config = dict(
    norm_place='pre',
    norm_eps=1e-05,
    beta2=0.95,
    weight_decay=0.091,
    lr_head=0.00638,
)
Each number is 500 + 50 x the weight over its row's rms, rounded and kept within 0 to 999. Layers, rows and columns count from 0. Numbers have three digits each. The size before them is the row's rms in percent of the matrix's.

# layer 9 MLP down (transposed), 384x96, rms 0.152, rows 143-208, columns 48-95
086:502503467487452598518396524548632529416473585583480526583513539445506473540463540557410445441544442501515486562556544477488451531502462478654559
101:533445493478458421518552528553529481528408434541485472515461539450523469527531489522443500513520443482476485378476499434460516383513642487480505
099:524498419459475452459587519528516490458471465508452581479583509467524509517438446509570444494359521507602400522415457458541571459514507419469590
103:511475530510443530417458454586521449500466562512505462530415489496512513412535485497547483495490473443576413497455495476479504458479472618559507
111:589553475419364491464494513520544515490506493486497475374490469488465471500592498480407561486429451483483489528555523509504439516468476501428521
096:522458546398548579489523506503438528425448508497469508452492470547507554487492479537573570567455355508529473466504471450460517472625492460535487
094:502530531487494468535515448572493520530435576452560516526532380462488453508511462586561500520511531555543495459464518437436617510485482555383416
099:428478504511555502540495507480462407570479482455441446455512478545440543488487613431443494587465451471490485538426463381422514534490476480526507
101:485470493545452573539516533533405500489517417525492546457466503532545515578560571577613485522518426521497514464422567422423585557518439491456463
118:427469544563500474419400449536511410448473485483634554541442524518493542533511594424521517400520423515459526418519513498424493458463495536474539
101:549558645507454442511513511532519538616482400500542519511460586500517497499518447454509431488533534477540537435597557584511565493507496543494440
113:513385474524461492500525590533491547423483513497377455493545500457483425538488566505503526528471492595498548478467454382618527529478539519495461
103:529579543469424558500607585509458578556457490509516491532515533443540542456570559489513468462621402490390442486515517532474483534428553502589457
090:520560497455479506448517494485483524451418438492572462498588409492463586529595464532505488558537474452490486527605623513486421493462523504390476
105:525603480537483556507493467492435561446562475500464464438480507419519419482542516521560474541562480460577477593442485441474413517547577502508595
104:519494538453443459513419497458412469573577536453459550497502443482477515519380538496509500455569518468508499486595601499472515586442500529391395
106:532456484519454560457554521509528593450408482480394392455499566476487548467566503398487533434496477516498548543460514468470401431470513504517437
097:542556567501427530464568410541618532531463458505510438443522529496489553489486451485454470495576443406500437510531542515543463531550434530504524
098:512502498467499496407540560480449503492496539513524490534520472585455500562468451562557550631451559499592466587527477429483511463435564517438558
097:502520463465495470535422548536473517520571510491475444447493535558499483498508471509463521504435548496431465409484481475486549609530563592479523
102:504532444585590545552466543524497467544496460507490455525475485483507618513441487439584412515565473472481456538555609496591497535556532424444534
107:406494480432514492522469458487479437491415524537439526530509448459473570490529442422515437503485444561566479430460424527558592633521438502537458
104:467560486475507536474519511473558462460448430478455439568557534547412511479519543585573466516594448627489533461529447456480525460440575637563463
095:537526429459440528519484445507483423503535607550500531471611428494486460516525470465477561493542534508475369445503518431567505551432446565518558
092:436409526466499470487472458503499454516463533555467578468476625476557421425574474481550546515559525451501511434490451527558506526493542423553435
094:449465453543497541528463570471519489537423469586465396501532534501576566447514567532551466468522579577530572420483415458492486462542553458573460
086:504548500529414445421443446569463462461551518526517420518459553519511516440572554450517483526555476396492482519435559486638550423654467519473492
102:506506492493453481535426367443453523509483458561540523552505501549483428513501536562392472509520430394543436529554488462483505529459385478554511
099:509507448463442523532500442460530481500535529545558461433433337541486541514455526525474510522481545468576472386441506520454551497519469481491529
097:524614459519446399478540484432515431488499548484504463445553581537496577545464447562516540541605506524508439479472488516564568512533540432507547
091:409533516473469544438478539515568516585527420476495583534472487603531483357395472443433552461514570473529492548557460546458519533492411476509561
096:393469521549572478590532439511446505513498412531500551504480554498489491534448537445556505488514364600643423513486561478500610484510490481552526
090:407455467419508391524470486484432478482590539389509529518596561489578606468415431526545462444612627487535486554539483520550512528603526492511586
111:553468417504451478583525413412465420459517462492548520482553453537411506483459509515562491490536507518448467439507520502510565486496493464510518
097:535408492568511463515473502528499565489491535488587450574431578555530547513529486454473371556513484595482468483523502438541509456492518514448571
099:417440445576510536469400478445518455532585452562549493465535557394438506493418614433472493555515515516580525489542473548516468435508492543539473
144:512483494477490449455475536554527524497551433530494376491552407512558478390528536524474532542420492449631527548541493471416618503477531499453432
103:451487535453432445489531532511399472526422526501416503466514536581516441446463468467501463411429561451492553474413507568494600527486575483474459
094:385589419478468506422486530409481508437452408553466534599525536525550539478532407538482528460493489463459531493474516445496453424572454477431534
087:469498555578418438485410447445448541463529542523552571474458482547524495513503476502561465410502504469530563466453428451436461459560577559556545
092:454460518511507599528513512497569480497424490411502546471484552501427470428459463474443547497479520525463471510652576460561545436468562500603517
103:484505535569493454500479488514531559503470527476468435533436528520456596473533483441578535467556497433377547422566476518488486560514485468482517
094:516479557390413489583524513469473481572522388492463562427406492437469469481418561536522466480509440343500482452595462529490515581493485478541458
087:502387492538475493448501497501475426493496483475604538575484459509436575531446455377552481458519557501518522645505518510444477539482508472542467
097:517466572509523520524496537559505534483442466493470462551556466520406505508439517509485444424446582484545533509477491513431427447522613490412552
095:537418439468465501452495435455498524493431536433464465556492596532532584458537484540436459571491436515463541497578495449489490480632546389491521
114:465446435503468526525420508510583538512452555485512386480467452475472359420507449566491414418518497507428566477430548656530483469554529426488498
096:549424484495470464462514519429566478538442455402457555459490494478526481417575480441448602559513556513455401465563472480527540446437488459440550
099:430476522596540526525473561476578477464448573467423433457563483423424536476509545479462518506549587575579573471542483503512472528450462428497535
103:487597510444455504461518436602531513565490446553416471505466475545512562419483462512456445459422423528540523537551607469526474569526491583529443
093:404458474463474510471551446502551469490526437441567523534465489533474462459501551543509494411512458571419627554552470488449513490440450564417442
115:426544461554543464553481434528546598436568526443508568474569580451531538424496516569541468455430536507414539534511529582499498532568505424465500
099:417428473499553523513626481436451489429433510411493520525459538483432416550472499453586489493486489469540436518427512507479540526550500410506556
106:493479482532391557541459505521515489552523437523497518522471505519579571539526550516586593613611481454527538593448487502582468558448546453567423
087:521501484502463456541424505546494532511514489505472498406427512509539526614433587588462464480548573519441481538456519525459496489548513521546557
091:452495488500398524406563444454493388503525557490552510508513490489591403518463417457468544485506409491441473442438444457557465525575437493568473
098:569466472478531578453570453544473579475512468530443437548529501517448490465514525432594508456515532424458470514508488497529543503523497525560530
089:512485485434519466547515524529454490448570566457497531476526410490536473497437525453370367476435595516499465500479476491470540487516504466432527
100:550452491560474552519482586531536555473523508598486494468466512423461544528554547536488531540465518447503477575455567419447552505458467541509446
088:415486472557494438420493628602585451597490509409507498545523492478474530554464500456536496549545454535577531542479514458416515506495462499468460
103:398522618549574505429515500459507481476599485485545506535493625504482519448408539437536463561500601480486477499442488506510476621525499438480510
089:507483559493589514469451524535466528522542458468389572486499435501451431461462546510387431495631502507502420420488538499515463589474534480560446
105:469518552549451665505519495597578521439586585531551568628492556425452432509507494536467528427448503524525639487579480485493533415622507527512502
094:567525518429599556541442489486480522511474486545547503513477591539589529552494530535497494449490532451497447426546495425472427523543572484625507
096:532486440463547484472458448540453520442508499412473480527564529431478448500499508525428569568461542535377390482624488550595469446583455561524445
098:425512441450585541444490509516416439463492555537559459542568401419557534484538598426468486485521520529490539454488561385557553614473503432459564
# layer 9 MLP up, 384x96, rms 0.142, rows 144-209, columns 48-95
093:480464521475547500527484465433500495542534550383649457623632482536525515550475542494431458447492518464537446508474505496532441570508383483547426
101:534485612476431397468477522579492526597527483434470457509502378421551515384518484516471598575511518487450491484537392573494548568406425485478477
101:622526487531549440535501482460628571501564471551555575493491477442476554473375489457504603554471614445486479437483511517560570510562465476546504
105:578557492518514491546488526494508485502427445525550519506570583592530521553611481556432563595516487498425549573417486475415610526470535499516452
103:467569504530470434522479568524473547488551443542479585568500497471475464535508521453438533471610548557394445462496431559503475556413510527437531
097:457466404510509476463397515444551536449547440503493519457496614470547405533475509464535446494493513433428534508541415556587440552496439493409549
103:413461480473503456551483469506521581488548501590546511497543527416434497522414443566559398493526472523454477501529515528492509407555508483531498
106:449518491476487538550381602600467457525508386483457488469600571519480470496584535564503511573492518501597434531533506569364505478348518441520535
105:557453417559485535536455456521550573578485527450430490475508470486507571487559439551469499494488443523419463542502531471526453577475534470469478
095:479390449532473554417480447521423524541465494489507462475454424508500466522562561510402505418421564511532508598556497643491552462499430491571526
103:562419505614509389497560447496519491454453429489505490590490464505441466465428399508538574530463456522468487522459506492449380499548524441513524
098:501559492573483430442502550542482460481490452499490460458438499439484534507458471541470401499555434467503518418424519471490557491428494555557478
093:410526467570497507500471439524334483482525511508491549533567523500546498588533472473457585472525551576488459467463468457588553604492541582542445
103:496512501480504437470455434514447459550527511467527433521518554573574502536463480555511462516467462495540605475420436500548543489572508525463547
108:481531465430504452496456447573513472490515442479510517595428475417538449589578558557454558495439496489351495414476457448510485490466411498521616
099:523606431508548402452408541406494452540489524569547486505558514554532422540414453568463517488526446412493463554516446518528541518519404441471562
092:429424572553509549501506491556547483455454501556467459500592497499511522560558495513464450471599464403529487498531465468488427548541454484512534
093:468408490662522446487559532489448505457552537499540515429463535487494503572491559490541433459494545434537550529414518555469445478462473552475420
098:430637484538502450496578505453502535536511466626594544508511459507494491519519480524471398461550544565577506556374512484544482425486473462547555
097:499540431451397444454536446521507542508568499557563487474488513544384518545508457534461618426417557505482512539465446520496488557503399550536431
096:558613463495419438399509479556476586489473533451507514396450580594483465610513524442534514512420538486537537491481561575441434425566485492537430
096:497506580431468393563514487508495478507538557520488551448369556554510508526515556416480445499374500420465414588481549517557484484475445425465486
101:509523524493536445478581527333524485445468515512565526520466475553457485498469521486476432516450500555459593492533584435516405517619462495466397
097:410535566558541554521590434463455479526454502570521494536405378546466470545499475551560454537407392522469515528491549467469450532559478453465499
101:428404575525523460546489548587432444508421461484502508474463563561551539464479506536476525554557502588528393499419502506410539369518481479493563
089:556514511526521509485594513516469481520424499492528593487542539526490529520475501536507570513497540549500547450498440534368510568457530499548463
108:481477560525553615604521462610475570536559485480545538539430466476432523499503510458379472533453456569441572577570488600563506549512477455463478
106:520489556494536486475570546549507554504618545515531504553511576467503450489495512431539484488468447458446469604571495478520491513545462556483474
098:444518524474505495469450479499454500573500428471559501534432512429468471476474459539601496515492578490615443455482496468465469428488404481451373
102:558448505450490538521546476513541431423545443522477524466501568567496492625538536493513440550460485516548456402523535452384471406569499496474456
089:456439508509511520480459513549497447473495518640544511487514467488453547469485496558560430415580512466487513520447487435463433498463453588516490
096:630536517459532511422495483493533559486479441509503585469527432523506494510577502554401454593355415460394497541492480451438479410490387469484447
107:533570452526449491539522463462476517401442512506535522470409584508595532442479490481480488467487595489558551536523538553422508410524478513498537
102:434555569464570530506427424457523459521542487554445495452426366443464500518508435498550543432515529420522490541529505563445512429436499501529561
101:561554551442486527503528490596510490492470400539492613599506580538544506481590507570477460560494595409492438497497561486459467456483546595522476
140:496430479479445507538471546519538499439571455498498528542545550527551560619541479501500502454409551457542550439537493538481523467549441545403554
097:472595511548485486539429525535502616526586481536536453426398458490520560457592513472463497597577464483490482562617478484571445518568490625493536
096:488512491440575489449513457550418522541499462622548486478477462482572519505432554495541527476548452490541594477485576440525480503415486505459509
092:488478506487503500473489506505618554554498392440509402522508560497480590519477569468485453479487546517378498506528613474494522543443433536472517
091:598553545554469559442437504481437517543527508444621498492450539460509449511534537561402582496473472471512535521492431443521493538480543567504393
092:496536438416491473491398525530549433512496526590565467508510467460452467470515536482544499476620459428436430483389532541451490534432528514458475
101:541549499512452533527431558542497461414477435456437386334427504462523549441431468404448520443578537511528513467424489513440491562560596534523482
091:533605509439558508573540562553425496490555524554562507494447447490484526483536563557472486533560543494438472398445551465541488487482467566475569
092:452569518531474499497431456506511479531551501511556441446426468544432415540518492513557500524554471562483452524388505427464436511500522488539524
092:475529517515511461525456552586392485489577390521525569559489400460471412527487505504551499486525492421563555503421547470489494519392411566412442
108:442526508534456368516489609510453472531577515510551625491534469507581517527512445505412495519475518513474461522483590536498482554510477597439386
096:451584445499512526541499488515437505503476546623548484504553515521468570565411565442494491482382523464559559526429488509568559600500475496525498
096:543513519401427477455538432511418456574540477539430492370456580560515549542473497505453531476392508531489480462484465540435484429555428522540444
104:465406590459436537588572480442525489480615490586592486510471509552479519598462468483551501503442499443482542424514525500575447526464531546546470
097:542493480531494472564408501503509496558504412593372528458558520482555515473575445479506559480617463423547437456524507438546520494497625572531506
106:471445458488497514544530584576449467419486395478496401469472529497426494477505457439528555490545515496528513533372529465531575492446524496571451
112:535533491531474468452468377438533460434520580550510527434510536561458527583457489573561478431483424584500476537468443548471436517519507453523460
089:532492509553501587557479553502482554521602554490574462500453574472565502521466526555588551541524446514613513524433498537531529471448592554396504
099:537527522521563544567539477538503432533480405480449570525503494432463454436570503450529527509498402470525530486515469494446557526499493600407361
084:495620471541534495502535437479583550585541482490486495516579510424445516515519438535413426487569457558554520518490458458461551571486533513436503
102:461418528505466491537565504539437546468553577520549481533513495564389481557417441532502423449527429534532562476508471481463550565443529459468462
103:464508479492535522456422430618525564587475494475507431465426579533530605521533499444526566607544494453518495508613579486478504497443459544526518
104:487444582514464521431532505424585456525627447491601551455547506498432466426527539471484479486544549474469582477500480514506583511507534504548560
093:517479419444518487513394433441440509393569523574484545411539552531552506591439536508471499481385607425593457432540505574502480480471477507516559
093:533480462429511493580518507406549549524394506536531488394522549542484563517465502549498464387488476493431495569511541424496561388542574498399464
101:457480545476496356556449443475524509474475527450537508534555482535526499499474563515580475557422515541454503472560412453378485515479512414442560
114:466534498450490532496541502535473555456519357474468466469465575471464581503586499498561522524454525550442503484572604524510568499498488504485556
089:453469480532480502424520497593471528444515502446583567478539447526535473505474477483507464484511457572462493482591476475401431494509539485586538
096:397493579543525450499521467507523500510497507534496501517474400472566552517483522501559463477576518465610557541452514443381433572506590468532541
101:463410485517444457533523521505509418494550451470518488569568408528493489411509488450464503522537590532451528490433434543473492474460478482449559
097:464482460529482562518417413469482520495568510537574537496458598600502552541585543471478439448497560417451540438486454376450484464458534523516630